Weights of a small GPT-style language model, trained from scratch on English Wikipedia: rotary positions.
Each number is 50 + 10 x the weight over its row's rms, rounded and kept within 0 to 99. Layers, rows and columns count from 0. The size before them is the row's rms in percent of the matrix's.

# layer 5 attention output (transposed), 640x448, rms 0.0419, rows 19-23,83-87,147-151,210-215,274-279,338-343,402-407,466-471,530-535,594-599, columns 0-111
103:44 46 57 54 55 49 60 57 28 50 46 48 47 58 59 50 47 39 52 66 24 48 54 41 48 55 51 38 36 47 55 36 49 33 54 45 55 52 41 53 43 65 67 47 48 69 47 59 36 57 35 45 61 51 60 30 24 52 49 40 52 69 52 55 50 50 54 38 45 62 50 38 45 66 47 49 34 50 50 47 52 39 37 61 50 37 49 60 52 54 49 46 49 56 47 54 35 70 50 51 30 60 38 52 63 52 39 47 37 64 70 52
086:60 54 46 45 39 68 31 41 46 50 51 29 44 57 61 46 54 55 31 55 49 55 65 49 54 42 60 56 64 47 63 51 53 51 45 49 51 53 51 43 50 51 69 73 68 75 42 53 57 53 54 55 38 48 59 53 40 64 62 56 37 46 68 65 36 42 55 48 39 52 64 52 49 69 66 35 41 57 50 51 51 56 57 48 55 61 72 54 53 51 40 55 39 51 66 31 51 44 57 64 48 58 46 63 75 47 46 52 51 69 29 52
083:39 36 56 68 60 37 61 58 31 52 47 40 63 51 56 50 43 52 32 42 46 41 42 48 41 52 46 57 30 46 55 46 45 38 52 62 43 54 52 44 50 51 38 70 41 56 48 47 65 43 46 55 48 57 36 47 44 52 42 47 53 46 48 53 54 66 45 39 57 52 63 50 51 47 48 41 54 45 68 46 37 54 52 41 35 39 49 48 63 39 41 37 61 45 66 38 62 58 41 45 62 36 40 27 55 57 45 53 47 36 43 61
099:45 43 59 41 37 33 34 34 47 51 45 58 31 54 67 33 48 41 41 69 50 68 74 52 55 56 42 58 53 29 48 45 45 53 47 38 54 51 62 47 63 49 55 43 52 38 60 62 54 40 56 62 54 61 61 55 52 72 58 51 49 44 45 40 47 54 46 27 24 48 58 60 43 60 35 42 42 41 46 56 50 55 55 53 45 51 70 44 49 19 56 47 35 42 58 46 57 44 50 50 40 46 34 54 55 48 43 58 48 37 40 52
091:49 50 36 56 53 54 44 63 48 60 50 43 50 53 58 48 52 48 57 50 67 49 59 41 63 38 59 48 62 52 53 51 45 46 50 56 40 68 55 74 43 42 66 33 30 42 54 71 56 59 74 49 66 52 34 60 39 62 41 42 42 46 37 50 61 58 66 41 44 27 42 56 41 67 42 49 60 59 60 49 43 50 43 39 59 61 56 61 59 40 54 54 59 50 53 52 46 49 40 52 45 37 41 42 54 48 54 38 55 51 44 52
121:66 51 55 53 50 52 62 68 57 43 56 67 63 46 45 31 50 41 61 41 78 50 48 51 58 34 46 69 26 47 66 65 37 52 45 56 44 51 32 65 61 55 56 61 60 34 59 34 60 56 54 49 58 51 62 58 57 54 41 58 62 38 44 65 44 43 75 56 52 53 42 51 69 45 39 43 43 48 49 59 58 69 56 56 50 29 59 38 41 33 38 54 61 51 59 45 54 56 39 41 51 43 50 68 48 68 62 44 43 43 26 46
105:47 46 83 36 58 52 48 50 46 50 44 75 43 60 44 33 42 51 45 55 47 49 56 61 59 36 47 43 36 56 58 46 44 56 46 40 43 33 44 43 65 28 51 61 42 41 50 49 57 40 47 61 41 60 56 42 67 53 48 55 41 42 66 74 47 54 47 68 52 56 42 49 58 50 52 46 54 49 49 67 40 41 46 44 47 48 55 42 57 42 60 33 59 40 51 41 44 44 44 37 50 62 29 44 54 45 35 40 49 43 47 45
112:62 42 37 50 58 51 31 40 69 40 39 52 34 49 61 45 43 56 43 45 51 54 39 44 54 32 52 42 51 46 35 60 57 62 51 23 45 47 42 59 59 61 47 55 34 44 43 57 52 46 61 50 42 50 55 51 49 46 62 55 55 67 42 66 41 52 31 61 56 37 45 51 56 57 45 40 46 66 40 59 52 54 54 30 45 48 57 51 67 61 55 46 54 53 59 59 53 46 42 50 64 51 38 67 57 59 50 41 51 47 53 48
133:43 52 66 47 54 42 60 42 39 34 55 52 64 54 34 36 45 58 47 61 35 54 43 62 63 37 50 47 36 57 54 50 44 58 52 52 46 28 51 52 53 45 60 63 34 51 58 53 49 54 38 45 67 55 89 63 49 45 47 40 72 35 41 53 41 45 50 56 37 39 55 48 63 47 31 49 32 44 51 61 41 41 36 36 58 62 36 61 51 69 51 39 54 45 45 43 46 45 42 66 49 48 56 23 55 47 54 46 31 38 43 38
121:53 34 38 43 42 50 57 50 45 48 48 53 54 38 40 43 44 27 62 39 42 53 72 59 53 61 54 59 22 49 50 56 37 55 37 50 59 37 56 33 68 61 25 55 36 31 57 50 46 50 39 51 43 69 42 67 62 66 47 43 48 29 61 74 57 51 53 50 47 46 55 47 45 35 44 59 45 56 49 52 47 58 60 55 47 44 42 43 43 44 65 46 29 50 49 52 53 56 42 45 71 53 57 58 61 47 50 52 38 53 50 50
096:48 58 52 38 49 48 66 67 72 51 48 48 47 45 64 32 48 44 48 55 46 39 50 73 50 51 53 37 48 55 53 40 36 48 59 53 53 55 43 57 35 56 55 48 47 37 50 77 60 54 45 55 51 57 61 51 41 48 52 54 59 53 61 61 45 59 62 36 50 71 57 47 40 45 55 49 48 50 45 52 49 31 53 49 47 43 39 72 54 59 45 43 46 56 73 36 43 29 43 47 24 63 44 48 57 42 51 54 47 77 71 53
088:49 54 25 69 39 52 53 41 35 65 49 60 63 61 40 59 56 71 46 46 50 54 56 48 71 44 56 53 50 49 66 44 44 39 39 60 48 59 61 49 31 51 55 50 54 52 54 51 67 47 58 50 51 53 38 67 45 33 48 53 41 45 59 25 38 45 51 52 78 48 36 62 35 40 65 38 46 38 57 50 70 47 40 56 60 57 57 51 57 49 30 43 56 58 58 48 51 49 50 51 48 33 85 54 54 47 71 49 44 39 31 65
080:51 50 36 38 44 43 39 60 58 49 47 42 70 57 30 47 61 40 65 52 57 60 43 52 45 45 44 42 55 55 67 41 52 47 38 45 48 56 35 52 54 50 41 62 38 48 43 48 45 35 60 49 49 51 61 52 51 51 45 29 42 32 39 51 51 43 67 56 43 57 49 51 44 56 22 58 50 73 39 47 44 51 56 37 50 68 53 50 53 45 56 51 48 43 62 61 43 53 59 41 35 60 30 49 47 48 40 55 44 40 48 46
097:45 51 53 62 50 70 57 47 51 66 47 65 44 58 47 37 54 64 35 29 67 64 41 41 47 45 37 52 57 53 63 62 47 35 37 60 59 49 42 50 47 65 49 57 48 57 60 56 50 43 74 49 56 59 45 55 63 49 50 34 33 46 37 31 49 63 60 34 67 36 43 52 53 49 55 47 36 48 58 49 57 48 45 51 55 73 81 50 60 38 41 65 46 44 68 53 47 58 54 32 55 44 47 42 33 63 60 23 44 28 50 54
090:47 44 54 49 52 57 49 45 57 57 48 55 51 53 51 56 46 60 41 46 45 61 57 50 42 39 58 32 34 54 41 58 42 65 41 53 60 47 32 46 54 74 51 44 44 44 50 49 19 38 51 56 58 48 55 54 40 61 57 44 54 44 37 56 38 52 36 39 44 55 42 49 52 70 60 50 36 46 43 52 49 61 44 49 54 55 39 44 45 46 60 59 51 37 47 76 66 63 32 60 38 49 22 37 47 61 44 53 45 47 51 51
094:57 40 55 35 60 53 49 58 48 42 50 63 36 32 52 22 40 30 56 56 51 42 45 38 59 40 42 58 83 59 49 31 59 59 52 55 36 54 51 56 53 39 53 47 44 39 55 54 56 65 50 56 53 66 45 54 34 55 55 66 53 60 60 59 56 58 53 61 33 42 49 53 55 28 55 54 52 43 49 46 40 61 46 68 51 35 40 56 55 44 40 55 47 39 45 58 35 48 56 57 44 53 41 45 60 51 58 54 48 47 44 50
091:68 50 51 35 57 24 49 53 70 50 43 39 57 52 55 29 56 32 43 52 53 41 48 46 46 53 44 47 50 57 57 36 36 51 56 40 56 51 56 35 56 51 52 66 39 38 41 60 59 55 39 56 66 48 50 53 51 43 45 42 28 54 54 47 50 59 34 46 30 50 48 49 27 46 46 41 46 48 48 58 52 47 65 54 32 31 40 54 28 57 51 48 40 53 34 46 38 72 60 47 34 52 45 36 42 43 57 59 47 53 53 52
078:61 53 41 46 50 55 55 50 47 49 40 53 59 65 35 60 55 56 58 69 63 68 32 48 61 40 47 48 36 43 58 54 37 54 58 47 37 52 61 55 44 41 59 48 36 60 33 54 49 69 47 23 43 49 50 50 47 49 57 69 28 41 48 27 50 52 47 66 61 37 28 47 46 39 58 60 42 41 67 53 48 29 46 59 34 58 67 43 68 46 42 36 56 62 58 45 69 49 50 40 48 44 75 56 52 41 43 65 48 61 53 72
083:58 47 53 42 52 37 43 68 46 68 52 46 54 48 43 68 54 53 50 35 51 55 46 33 54 45 48 27 55 23 49 44 48 49 43 37 53 52 37 71 48 51 57 51 38 36 45 45 41 53 60 47 45 34 56 47 53 44 49 40 52 49 48 64 52 64 62 48 46 48 62 52 45 42 34 51 53 41 44 49 42 71 52 52 53 47 63 49 61 36 35 55 63 43 71 67 37 56 53 31 43 63 48 66 49 59 44 53 41 54 46 52
097:53 59 47 40 54 69 76 55 34 51 55 31 43 49 48 66 60 46 50 63 68 48 58 54 42 27 55 63 48 57 54 47 39 42 64 44 38 56 44 53 47 74 51 41 59 46 42 51 48 68 55 38 57 57 47 52 48 60 56 49 38 53 43 46 55 45 34 33 42 41 56 58 55 38 52 38 24 41 59 56 54 31 47 60 51 42 54 55 67 45 45 42 49 58 56 48 54 57 64 30 49 44 39 44 41 53 31 48 56 44 51 53
083:61 40 57 57 39 75 68 53 51 59 57 77 48 47 37 54 53 68 47 56 46 54 47 67 47 41 51 62 47 53 69 59 57 50 56 57 48 52 42 54 62 71 68 45 48 53 54 58 31 51 42 64 44 48 41 63 31 44 53 54 71 54 49 51 33 54 45 58 43 62 61 57 53 54 63 33 38 43 47 51 53 41 44 51 60 44 52 66 53 59 41 64 31 40 45 52 39 42 52 41 36 66 46 50 55 68 69 53 54 47 66 45
097:44 52 61 47 54 42 46 28 61 33 61 48 45 45 45 75 49 52 39 46 45 58 61 48 60 54 52 52 39 51 56 51 57 44 82 44 57 45 68 62 57 46 52 52 52 62 49 67 52 45 52 55 45 54 48 35 72 58 36 60 40 46 19 41 56 52 52 49 54 21 48 64 54 47 46 30 53 52 49 51 46 70 41 51 48 53 50 39 59 39 60 43 70 53 44 33 50 48 46 53 53 48 54 39 72 54 45 46 53 34 48 47
097:52 63 55 49 38 35 59 45 63 53 52 43 27 43 55 57 46 50 60 60 57 56 46 28 55 48 50 54 31 64 47 69 31 63 53 65 49 47 46 36 67 48 46 44 53 40 38 48 68 47 50 48 53 54 45 47 44 59 40 56 32 38 33 45 65 52 53 54 44 50 44 35 33 34 54 39 44 55 38 69 53 53 45 48 44 61 30 46 50 60 39 50 63 49 53 58 59 82 50 49 34 56 63 57 51 46 55 51 53 51 54 41
092:58 42 32 55 44 52 60 48 63 59 58 60 65 71 45 32 63 48 72 63 58 48 37 52 58 47 55 65 57 57 54 55 55 52 48 67 49 53 23 51 54 36 66 41 51 49 25 42 66 51 64 53 43 54 62 44 50 42 50 30 40 45 43 48 57 34 71 51 51 69 47 49 54 26 52 43 35 72 40 70 37 48 48 66 43 63 55 50 45 62 48 53 58 70 52 56 60 37 50 42 46 65 55 45 42 51 62 65 57 50 42 27
095:59 49 48 55 35 48 46 40 57 45 46 70 55 40 45 32 56 54 32 57 64 49 59 44 48 38 32 50 69 49 58 58 39 55 53 46 42 49 50 69 55 55 54 39 45 33 86 65 49 49 35 40 57 66 57 32 51 35 57 56 57 55 48 47 29 44 71 30 54 36 51 40 52 45 32 54 47 48 39 59 51 51 45 50 61 36 56 56 27 38 67 39 38 57 60 54 59 41 50 53 64 45 48 46 45 48 55 43 45 47 61 52
117:38 22 40 38 56 50 39 42 54 56 52 55 51 68 55 48 54 54 49 58 35 59 45 50 33 52 48 31 34 55 63 43 68 48 42 38 44 39 54 55 49 52 59 53 35 54 48 53 44 39 60 62 56 45 55 36 51 43 52 27 59 55 54 51 36 49 31 33 54 56 58 39 61 53 46 36 61 48 31 50 45 60 51 49 47 55 49 40 50 51 46 46 60 59 54 69 59 38 61 48 44 49 51 51 52 53 42 33 71 45 47 65
099:47 58 46 53 32 64 46 49 51 43 36 41 40 62 36 28 45 60 60 59 71 54 57 40 57 49 42 52 46 38 47 38 50 40 49 54 68 52 70 52 28 40 59 54 33 52 52 19 43 58 49 54 48 49 52 53 44 30 44 45 57 55 63 48 52 43 33 52 59 68 53 61 43 49 39 41 44 45 20 54 57 53 50 72 46 49 47 71 58 59 42 41 47 64 61 39 48 38 51 57 46 53 67 59 60 35 55 57 66 48 56 46
110:49 47 74 29 71 60 52 56 39 54 58 53 50 56 51 46 47 50 30 64 35 47 50 52 74 41 49 50 43 63 55 45 50 56 58 47 44 37 54 48 56 23 38 43 62 50 48 38 62 49 43 43 56 54 38 41 50 53 44 58 52 44 27 35 45 59 28 56 50 63 34 49 36 52 39 55 43 53 40 47 48 57 38 69 56 57 43 54 42 59 53 56 57 57 45 53 52 31 53 56 61 46 43 46 49 47 40 62 69 45 45 53
090:44 37 47 52 64 62 46 42 41 47 66 40 42 53 49 46 43 38 46 38 42 44 53 54 37 70 52 54 41 60 40 45 62 56 51 48 44 43 44 46 64 38 44 51 39 53 35 57 42 37 46 63 59 38 56 62 48 45 47 63 53 45 43 55 36 35 29 46 43 53 64 60 51 48 39 50 52 44 53 31 77 59 47 58 56 59 27 24 40 55 60 52 73 48 61 38 47 55 54 44 42 64 77 61 49 50 36 49 60 46 42 41
095:36 42 51 54 40 50 33 39 45 65 61 48 44 51 66 49 48 56 42 63 49 57 41 58 55 50 53 53 46 53 45 50 36 50 51 45 61 38 45 46 40 48 55 47 51 47 54 58 41 53 40 64 63 40 49 41 50 69 50 68 26 37 61 54 44 56 55 48 60 43 51 69 51 43 49 64 65 54 39 55 58 42 62 34 51 60 46 46 52 77 51 47 45 43 51 40 46 51 58 50 55 51 48 59 68 43 50 40 52 55 46 44
095:62 59 51 58 34 64 34 51 40 59 51 57 48 48 61 57 55 56 52 34 62 45 52 61 58 49 57 63 68 48 44 56 39 60 51 27 50 56 49 32 45 49 47 60 64 54 55 48 67 43 54 42 38 61 42 57 40 40 40 54 39 47 43 34 61 59 47 59 32 60 57 52 60 53 66 47 65 48 56 48 39 51 44 62 40 56 62 36 55 43 47 38 61 49 70 39 39 30 42 35 63 37 56 54 49 55 40 58 64 55 47 49
102:63 46 39 56 51 42 36 53 52 51 49 53 44 42 62 32 40 45 52 57 53 49 43 69 53 34 48 65 41 47 54 36 38 51 45 57 51 60 35 48 68 38 52 52 41 50 54 49 66 49 62 52 55 56 68 50 63 59 47 54 52 63 50 43 62 45 69 38 32 55 54 57 58 49 36 61 65 75 43 57 54 42 59 57 53 48 59 31 36 32 37 38 32 44 45 36 34 38 54 46 39 47 64 42 58 47 30 36 51 73 51 66
103:49 50 50 56 63 60 55 55 50 50 41 59 50 43 45 72 53 59 63 59 48 65 50 56 47 50 61 51 66 54 47 43 44 52 41 36 41 36 44 45 38 61 43 50 42 46 52 50 49 55 41 56 55 66 36 38 20 49 67 57 47 59 50 38 70 61 48 49 39 55 42 40 60 32 47 44 46 40 45 52 33 55 30 45 29 38 59 65 51 47 46 26 52 44 46 49 68 45 35 52 54 36 41 49 55 49 47 43 48 51 16 63
104:50 44 63 44 67 28 43 42 53 73 40 52 45 44 43 46 71 48 54 27 56 47 62 48 56 45 51 56 53 46 47 48 41 49 54 54 64 64 59 49 61 37 48 39 44 55 60 34 51 39 48 53 41 47 57 71 45 50 66 37 31 57 65 42 35 32 57 45 50 53 46 39 51 40 46 51 42 69 65 43 43 54 31 59 60 61 52 49 53 42 69 42 54 42 48 59 39 43 64 51 42 45 57 32 46 37 58 60 38 49 45 51
103:58 49 36 49 49 56 45 43 60 59 42 59 55 41 56 54 55 47 47 47 57 58 43 48 40 49 73 44 54 42 51 72 53 45 53 58 53 47 59 86 43 45 51 39 55 48 50 67 58 46 37 56 40 42 62 47 52 63 39 37 68 44 65 45 64 61 68 50 38 65 53 30 65 53 55 43 38 50 26 47 51 37 43 38 58 50 43 58 36 49 59 58 44 60 51 34 43 42 57 51 44 48 43 54 54 37 37 57 49 37 51 49
093:45 61 46 51 52 63 43 36 62 51 53 52 62 41 43 56 48 53 60 57 57 58 64 37 42 43 67 50 36 42 59 55 38 47 53 53 46 63 56 53 35 44 52 53 61 48 49 60 43 56 62 62 48 49 63 55 44 70 36 27 50 46 37 47 60 51 58 61 57 17 51 60 51 46 50 48 35 52 45 63 47 45 57 44 57 68 61 62 45 51 53 55 54 67 64 40 55 60 45 59 36 52 73 31 67 49 57 47 46 38 55 59
097:33 39 53 56 49 63 52 60 41 63 52 57 58 64 39 47 56 54 50 55 39 62 58 61 46 53 46 46 57 59 36 56 54 46 39 43 50 64 33 59 55 45 45 60 39 47 42 46 47 69 54 45 60 58 53 60 46 49 53 59 33 48 40 43 39 67 49 38 61 53 51 45 53 38 51 63 50 41 43 58 51 48 54 23 55 46 74 46 46 45 21 67 50 42 65 44 54 61 47 52 55 50 27 39 37 39 32 60 53 36 55 52
092:52 61 61 31 52 57 54 31 45 56 45 54 38 53 60 57 52 44 63 54 57 44 66 52 37 61 44 60 60 35 57 43 45 37 54 35 47 57 48 38 59 65 50 58 57 38 59 58 55 48 70 51 53 51 47 68 53 44 36 24 51 58 55 51 61 33 40 47 44 49 56 57 52 48 60 55 43 52 54 63 40 48 67 64 40 69 62 45 61 54 51 52 67 55 39 43 54 37 54 40 39 66 55 37 55 48 78 30 45 57 53 44
087:53 32 49 56 49 53 57 46 48 67 54 50 53 43 43 41 48 78 51 36 29 48 38 49 53 38 50 51 58 57 52 56 47 55 74 36 48 55 33 52 54 49 53 63 53 72 48 52 32 66 66 35 39 33 49 34 66 55 40 53 57 69 43 48 27 62 52 53 40 35 54 60 62 55 37 61 44 50 64 74 46 51 36 61 50 62 63 60 52 34 51 20 68 49 45 45 51 26 30 45 37 45 54 47 44 55 35 59 49 50 51 52
104:39 59 53 48 51 37 48 39 42 43 44 59 66 51 42 60 47 51 26 68 34 48 60 57 41 53 42 42 54 58 44 46 52 48 57 62 52 50 45 48 57 29 53 58 51 39 40 50 43 63 65 42 46 38 64 56 68 58 49 48 62 33 12 58 63 55 45 44 53 42 50 47 77 48 50 39 43 43 46 55 44 52 34 50 52 53 35 38 49 56 57 46 57 52 52 51 56 38 34 54 56 37 53 51 36 53 53 38 77 52 52 35
099:64 40 40 68 41 57 57 62 64 42 35 55 63 43 56 45 47 35 56 50 51 50 52 35 44 44 55 50 29 57 52 47 54 57 27 53 37 50 51 45 45 48 45 47 59 38 41 51 69 29 41 45 65 43 36 49 49 63 60 63 38 36 48 59 55 60 62 44 46 54 53 48 68 57 51 58 50 60 48 46 44 50 47 53 63 59 46 48 26 49 53 55 58 61 56 37 63 45 55 45 18 52 58 39 61 48 57 30 48 51 46 48
105:50 43 59 24 63 44 53 66 50 56 42 47 44 62 62 48 45 56 53 72 46 41 43 49 58 46 57 47 26 63 37 60 56 41 47 37 56 43 45 54 44 49 43 50 43 36 50 50 58 56 51 58 55 31 46 62 48 53 77 46 48 52 42 39 63 50 42 49 40 55 48 39 55 54 50 33 46 49 48 45 45 52 47 37 34 31 44 60 49 65 49 54 55 51 68 58 63 53 63 42 29 50 24 48 66 46 36 53 33 44 51 51
099:52 51 45 53 40 53 56 40 59 40 48 60 36 43 60 45 62 54 59 34 48 50 46 51 68 47 34 62 70 50 52 65 57 53 67 50 52 49 42 27 47 42 50 47 48 51 62 45 60 46 38 42 42 58 43 31 38 50 61 59 51 58 59 52 23 51 52 40 41 44 39 57 29 50 61 54 58 40 46 49 40 50 34 48 49 53 60 44 59 38 48 42 52 61 53 46 46 48 51 45 48 52 46 60 40 65 41 48 70 48 39 49
092:44 44 26 52 49 44 53 64 33 61 56 47 51 36 39 47 46 55 44 49 41 66 46 53 46 46 47 35 37 51 34 44 37 50 42 60 42 31 48 63 48 74 37 50 49 55 56 55 49 55 53 37 44 50 47 44 59 53 31 69 48 70 51 59 32 53 43 38 57 40 48 52 55 58 63 59 46 50 32 60 54 39 67 61 48 61 57 43 49 68 49 46 50 30 48 41 62 41 39 55 64 32 68 41 54 59 55 47 55 65 54 54
121:57 69 50 44 49 46 48 51 55 48 41 52 45 56 56 44 50 68 59 49 50 51 50 58 70 53 44 46 54 53 57 48 35 54 53 53 42 35 57 20 44 44 50 62 41 58 45 26 21 46 39 55 45 59 46 45 51 60 56 60 48 46 44 51 54 51 17 46 45 78 45 61 42 53 46 51 44 45 56 28 41 53 45 49 36 35 62 47 42 40 47 44 53 52 49 34 58 52 42 36 66 46 45 46 43 57 52 50 41 56 47 59
108:38 46 45 54 49 49 50 55 51 40 56 35 64 36 60 41 43 51 40 63 51 44 50 54 63 69 63 62 43 72 60 36 51 34 60 58 42 56 47 49 37 59 51 54 55 32 37 54 58 45 41 67 43 34 56 51 41 44 54 43 52 38 35 31 41 53 50 58 35 48 40 66 35 48 55 47 51 45 39 51 59 65 56 43 42 26 52 44 50 50 46 48 55 39 55 43 49 46 50 61 30 50 49 56 44 31 58 59 39 53 47 42
105:48 42 44 54 27 56 42 57 67 41 62 31 44 39 55 69 54 58 49 45 45 62 45 53 57 47 45 54 55 57 58 63 47 60 57 49 39 39 49 59 45 40 29 51 44 56 48 26 42 44 56 37 51 41 48 57 62 55 46 49 44 53 46 34 52 42 40 50 46 50 52 48 48 41 56 37 56 45 49 55 23 52 56 25 50 81 52 61 40 48 55 53 63 53 40 42 58 56 32 34 46 42 40 46 42 39 51 54 46 50 50 52
106:60 47 66 62 52 62 37 60 64 58 48 55 62 41 45 45 60 49 63 50 63 49 50 46 45 58 58 44 35 39 49 24 45 72 53 62 47 57 42 42 49 59 43 47 43 43 49 49 52 37 40 67 46 39 25 66 41 44 47 45 52 44 28 58 69 47 63 58 44 47 53 64 53 59 43 34 58 79 44 52 39 43 59 64 40 36 43 53 47 53 51 62 54 71 54 51 52 69 58 55 42 49 57 39 31 34 57 41 56 60 52 49
083:49 49 47 27 54 54 41 51 39 44 39 72 41 36 70 49 54 41 44 42 46 59 49 52 46 34 33 59 53 51 47 65 37 54 39 57 43 55 73 56 48 42 61 57 43 53 61 58 44 47 44 38 46 48 44 61 45 40 56 65 54 69 55 48 44 47 63 47 63 59 42 47 56 50 56 57 48 39 35 59 63 63 49 51 65 51 43 44 53 51 52 63 48 58 53 42 50 52 41 50 42 47 45 55 69 70 51 62 33 55 45 38
099:45 53 50 37 53 60 59 55 38 38 46 38 45 62 87 50 58 47 52 64 31 41 49 44 56 39 60 49 51 59 54 47 49 19 46 41 49 64 66 50 46 45 67 67 43 55 46 53 30 52 49 44 56 36 36 62 52 52 53 52 57 63 26 36 63 59 52 66 40 51 29 60 45 39 45 54 60 57 54 56 60 36 36 49 57 56 49 51 55 51 50 59 54 52 52 47 44 32 37 72 47 41 42 66 51 39 51 38 52 40 36 50
097:58 46 44 44 65 74 35 57 58 51 63 33 51 66 57 43 39 50 50 44 54 50 36 52 36 59 57 51 36 28 53 37 33 36 55 40 39 54 55 70 67 56 66 40 40 52 43 46 33 42 48 37 60 51 38 32 54 51 44 38 50 42 52 56 59 50 62 44 79 54 38 63 51 49 47 47 48 57 43 64 66 58 64 67 53 44 61 60 57 32 36 55 66 44 59 56 43 55 66 56 52 42 56 54 52 52 44 45 55 62 46 61
100:60 51 47 49 45 58 68 50 63 52 56 42 63 49 63 51 38 54 50 54 51 38 60 25 55 35 55 44 62 40 51 32 36 61 49 49 60 69 46 49 59 44 56 54 51 48 48 52 58 66 55 49 47 37 50 62 43 27 41 56 55 35 47 54 50 50 45 67 29 38 44 59 51 64 30 34 32 47 29 65 47 59 37 58 54 38 56 63 58 51 45 49 18 63 58 55 51 56 52 52 50 35 63 41 53 50 55 39 73 41 40 51
095:56 45 69 37 53 56 51 65 59 40 49 40 55 60 36 44 52 49 61 43 50 38 44 44 61 43 59 34 56 52 50 29 62 48 50 53 57 55 70 55 47 39 65 58 46 57 42 43 31 43 46 52 43 62 56 53 47 54 34 42 53 50 42 52 51 53 43 36 69 39 60 40 40 48 39 25 54 60 66 52 51 62 64 45 45 51 42 61 55 54 57 40 42 51 44 53 44 60 52 56 46 50 50 47 58 50 52 60 47 67 40 61
096:58 57 52 47 54 45 55 39 31 65 56 41 56 69 50 50 46 48 59 57 70 65 43 56 58 58 51 50 46 59 53 54 64 42 47 59 53 52 56 46 22 46 59 49 37 53 35 27 40 47 53 48 37 45 44 53 41 41 53 57 38 50 60 50 51 56 45 57 64 52 38 23 50 47 54 60 45 69 30 51 29 40 53 43 50 56 59 29 52 50 51 38 52 49 54 43 57 48 47 39 43 46 54 33 56 42 28 30 47 41 66 47
090:47 56 69 39 39 60 36 47 59 47 35 57 49 34 38 59 61 47 48 59 73 40 48 42 41 55 38 47 58 54 42 68 50 41 44 36 48 44 36 64 56 53 56 60 48 51 54 52 59 49 59 43 52 47 42 49 55 52 58 61 54 56 45 47 29 57 65 34 52 20 39 55 51 60 34 37 56 53 47 48 34 60 75 41 59 40 58 51 44 38 59 44 63 50 66 63 44 52 61 48 46 55 44 38 50 44 60 38 50 39 45 51
096:46 39 47 52 47 53 46 66 51 42 70 32 45 59 50 60 29 58 60 53 44 34 53 51 65 46 52 45 53 58 58 51 46 52 42 45 28 48 49 46 37 53 55 36 52 45 54 47 50 52 34 26 55 38 57 51 42 45 69 49 47 59 39 36 49 57 45 46 45 64 45 49 54 55 34 41 41 59 50 51 48 30 57 40 47 51 55 46 64 55 71 51 43 39 59 55 51 52 45 47 54 47 49 34 49 41 47 55 40 57 57 43
099:63 70 46 52 42 35 49 55 38 67 73 62 41 41 62 53 54 66 66 60 61 44 54 44 49 41 47 62 53 53 35 59 51 53 71 30 54 60 56 52 32 56 39 47 42 50 48 47 27 47 52 49 62 50 45 50 41 37 46 51 51 37 57 57 61 43 33 53 46 55 45 52 58 59 46 46 32 55 22 33 44 40 61 54 61 50 32 50 41 53 48 42 42 46 68 41 39 47 51 43 47 42 58 43 43 44 41 49 54 34 65 35
# layer 5 attention value, 64x448, rms 0.0284, rows 19-24, columns 0-111
099:48 50 55 58 62 67 60 56 51 55 55 30 42 40 52 56 58 42 59 36 58 40 61 54 47 49 46 39 65 38 40 46 57 43 58 32 61 69 43 34 55 39 55 52 57 44 44 30 59 43 44 67 54 50 50 56 76 37 47 47 59 70 49 54 61 58 37 31 65 32 50 70 52 54 37 45 65 41 54 51 51 45 55 47 66 56 64 47 59 37 54 32 43 46 54 55 60 51 51 44 53 44 62 56 52 63 44 29 47 49 49 60
102:53 49 51 54 39 44 77 62 55 41 35 51 32 57 57 65 49 47 51 58 48 44 56 44 38 50 52 48 63 49 49 47 64 32 65 54 54 32 68 47 48 50 34 33 49 59 59 60 47 52 40 50 43 45 61 46 55 33 55 52 49 54 64 62 61 44 38 53 54 63 47 52 32 52 25 48 48 54 55 37 40 48 59 37 46 46 46 59 43 51 33 55 60 39 53 41 58 60 41 81 59 61 46 65 50 60 52 53 37 51 55 43
094:45 72 43 46 55 59 61 62 52 50 53 31 44 47 52 32 48 46 57 58 59 32 29 42 32 45 48 53 52 57 37 49 52 53 44 38 50 57 43 43 67 54 64 44 55 52 43 49 55 63 61 47 51 49 41 52 60 45 56 39 48 49 49 34 69 59 45 52 46 41 49 64 36 51 55 55 62 41 55 32 50 54 38 76 19 42 50 69 45 72 59 60 43 53 26 61 48 50 54 71 50 27 64 69 59 56 61 57 48 43 50 61
104:51 57 57 53 53 62 53 62 51 49 57 44 66 41 44 62 54 51 50 39 45 53 60 32 48 42 48 38 52 55 56 54 39 56 44 53 52 45 52 40 50 42 43 58 55 56 60 44 69 77 47 29 38 56 36 34 39 55 54 66 46 49 52 54 43 68 54 63 40 66 47 42 43 54 44 59 57 61 51 44 63 34 52 55 68 42 51 58 42 52 59 26 42 57 38 45 46 69 56 52 56 63 54 51 60 41 62 69 65 53 50 63
103:43 50 45 43 59 33 34 52 51 42 59 69 75 51 35 53 51 50 44 60 65 41 52 67 58 52 52 41 46 58 74 57 50 51 53 51 52 35 55 61 47 31 50 36 60 49 72 46 57 46 20 45 24 57 44 57 60 64 47 48 41 63 38 35 46 53 57 43 64 59 54 35 51 40 40 59 57 38 50 48 47 49 52 58 59 65 56 61 60 48 52 67 42 56 36 51 51 65 49 60 53 42 53 59 30 47 71 57 55 51 54 45
099:60 63 45 54 56 52 42 58 61 60 65 51 36 54 46 39 37 38 68 35 55 57 55 27 24 72 50 59 47 45 59 49 54 64 60 53 41 71 44 82 34 40 60 55 44 39 47 58 38 21 59 39 44 58 44 62 45 61 57 46 35 48 50 53 62 35 51 50 41 58 47 52 57 40 58 50 47 48 55 51 63 62 41 45 44 51 55 69 37 47 52 45 49 61 49 50 33 51 63 44 48 57 47 37 47 46 55 80 42 59 55 48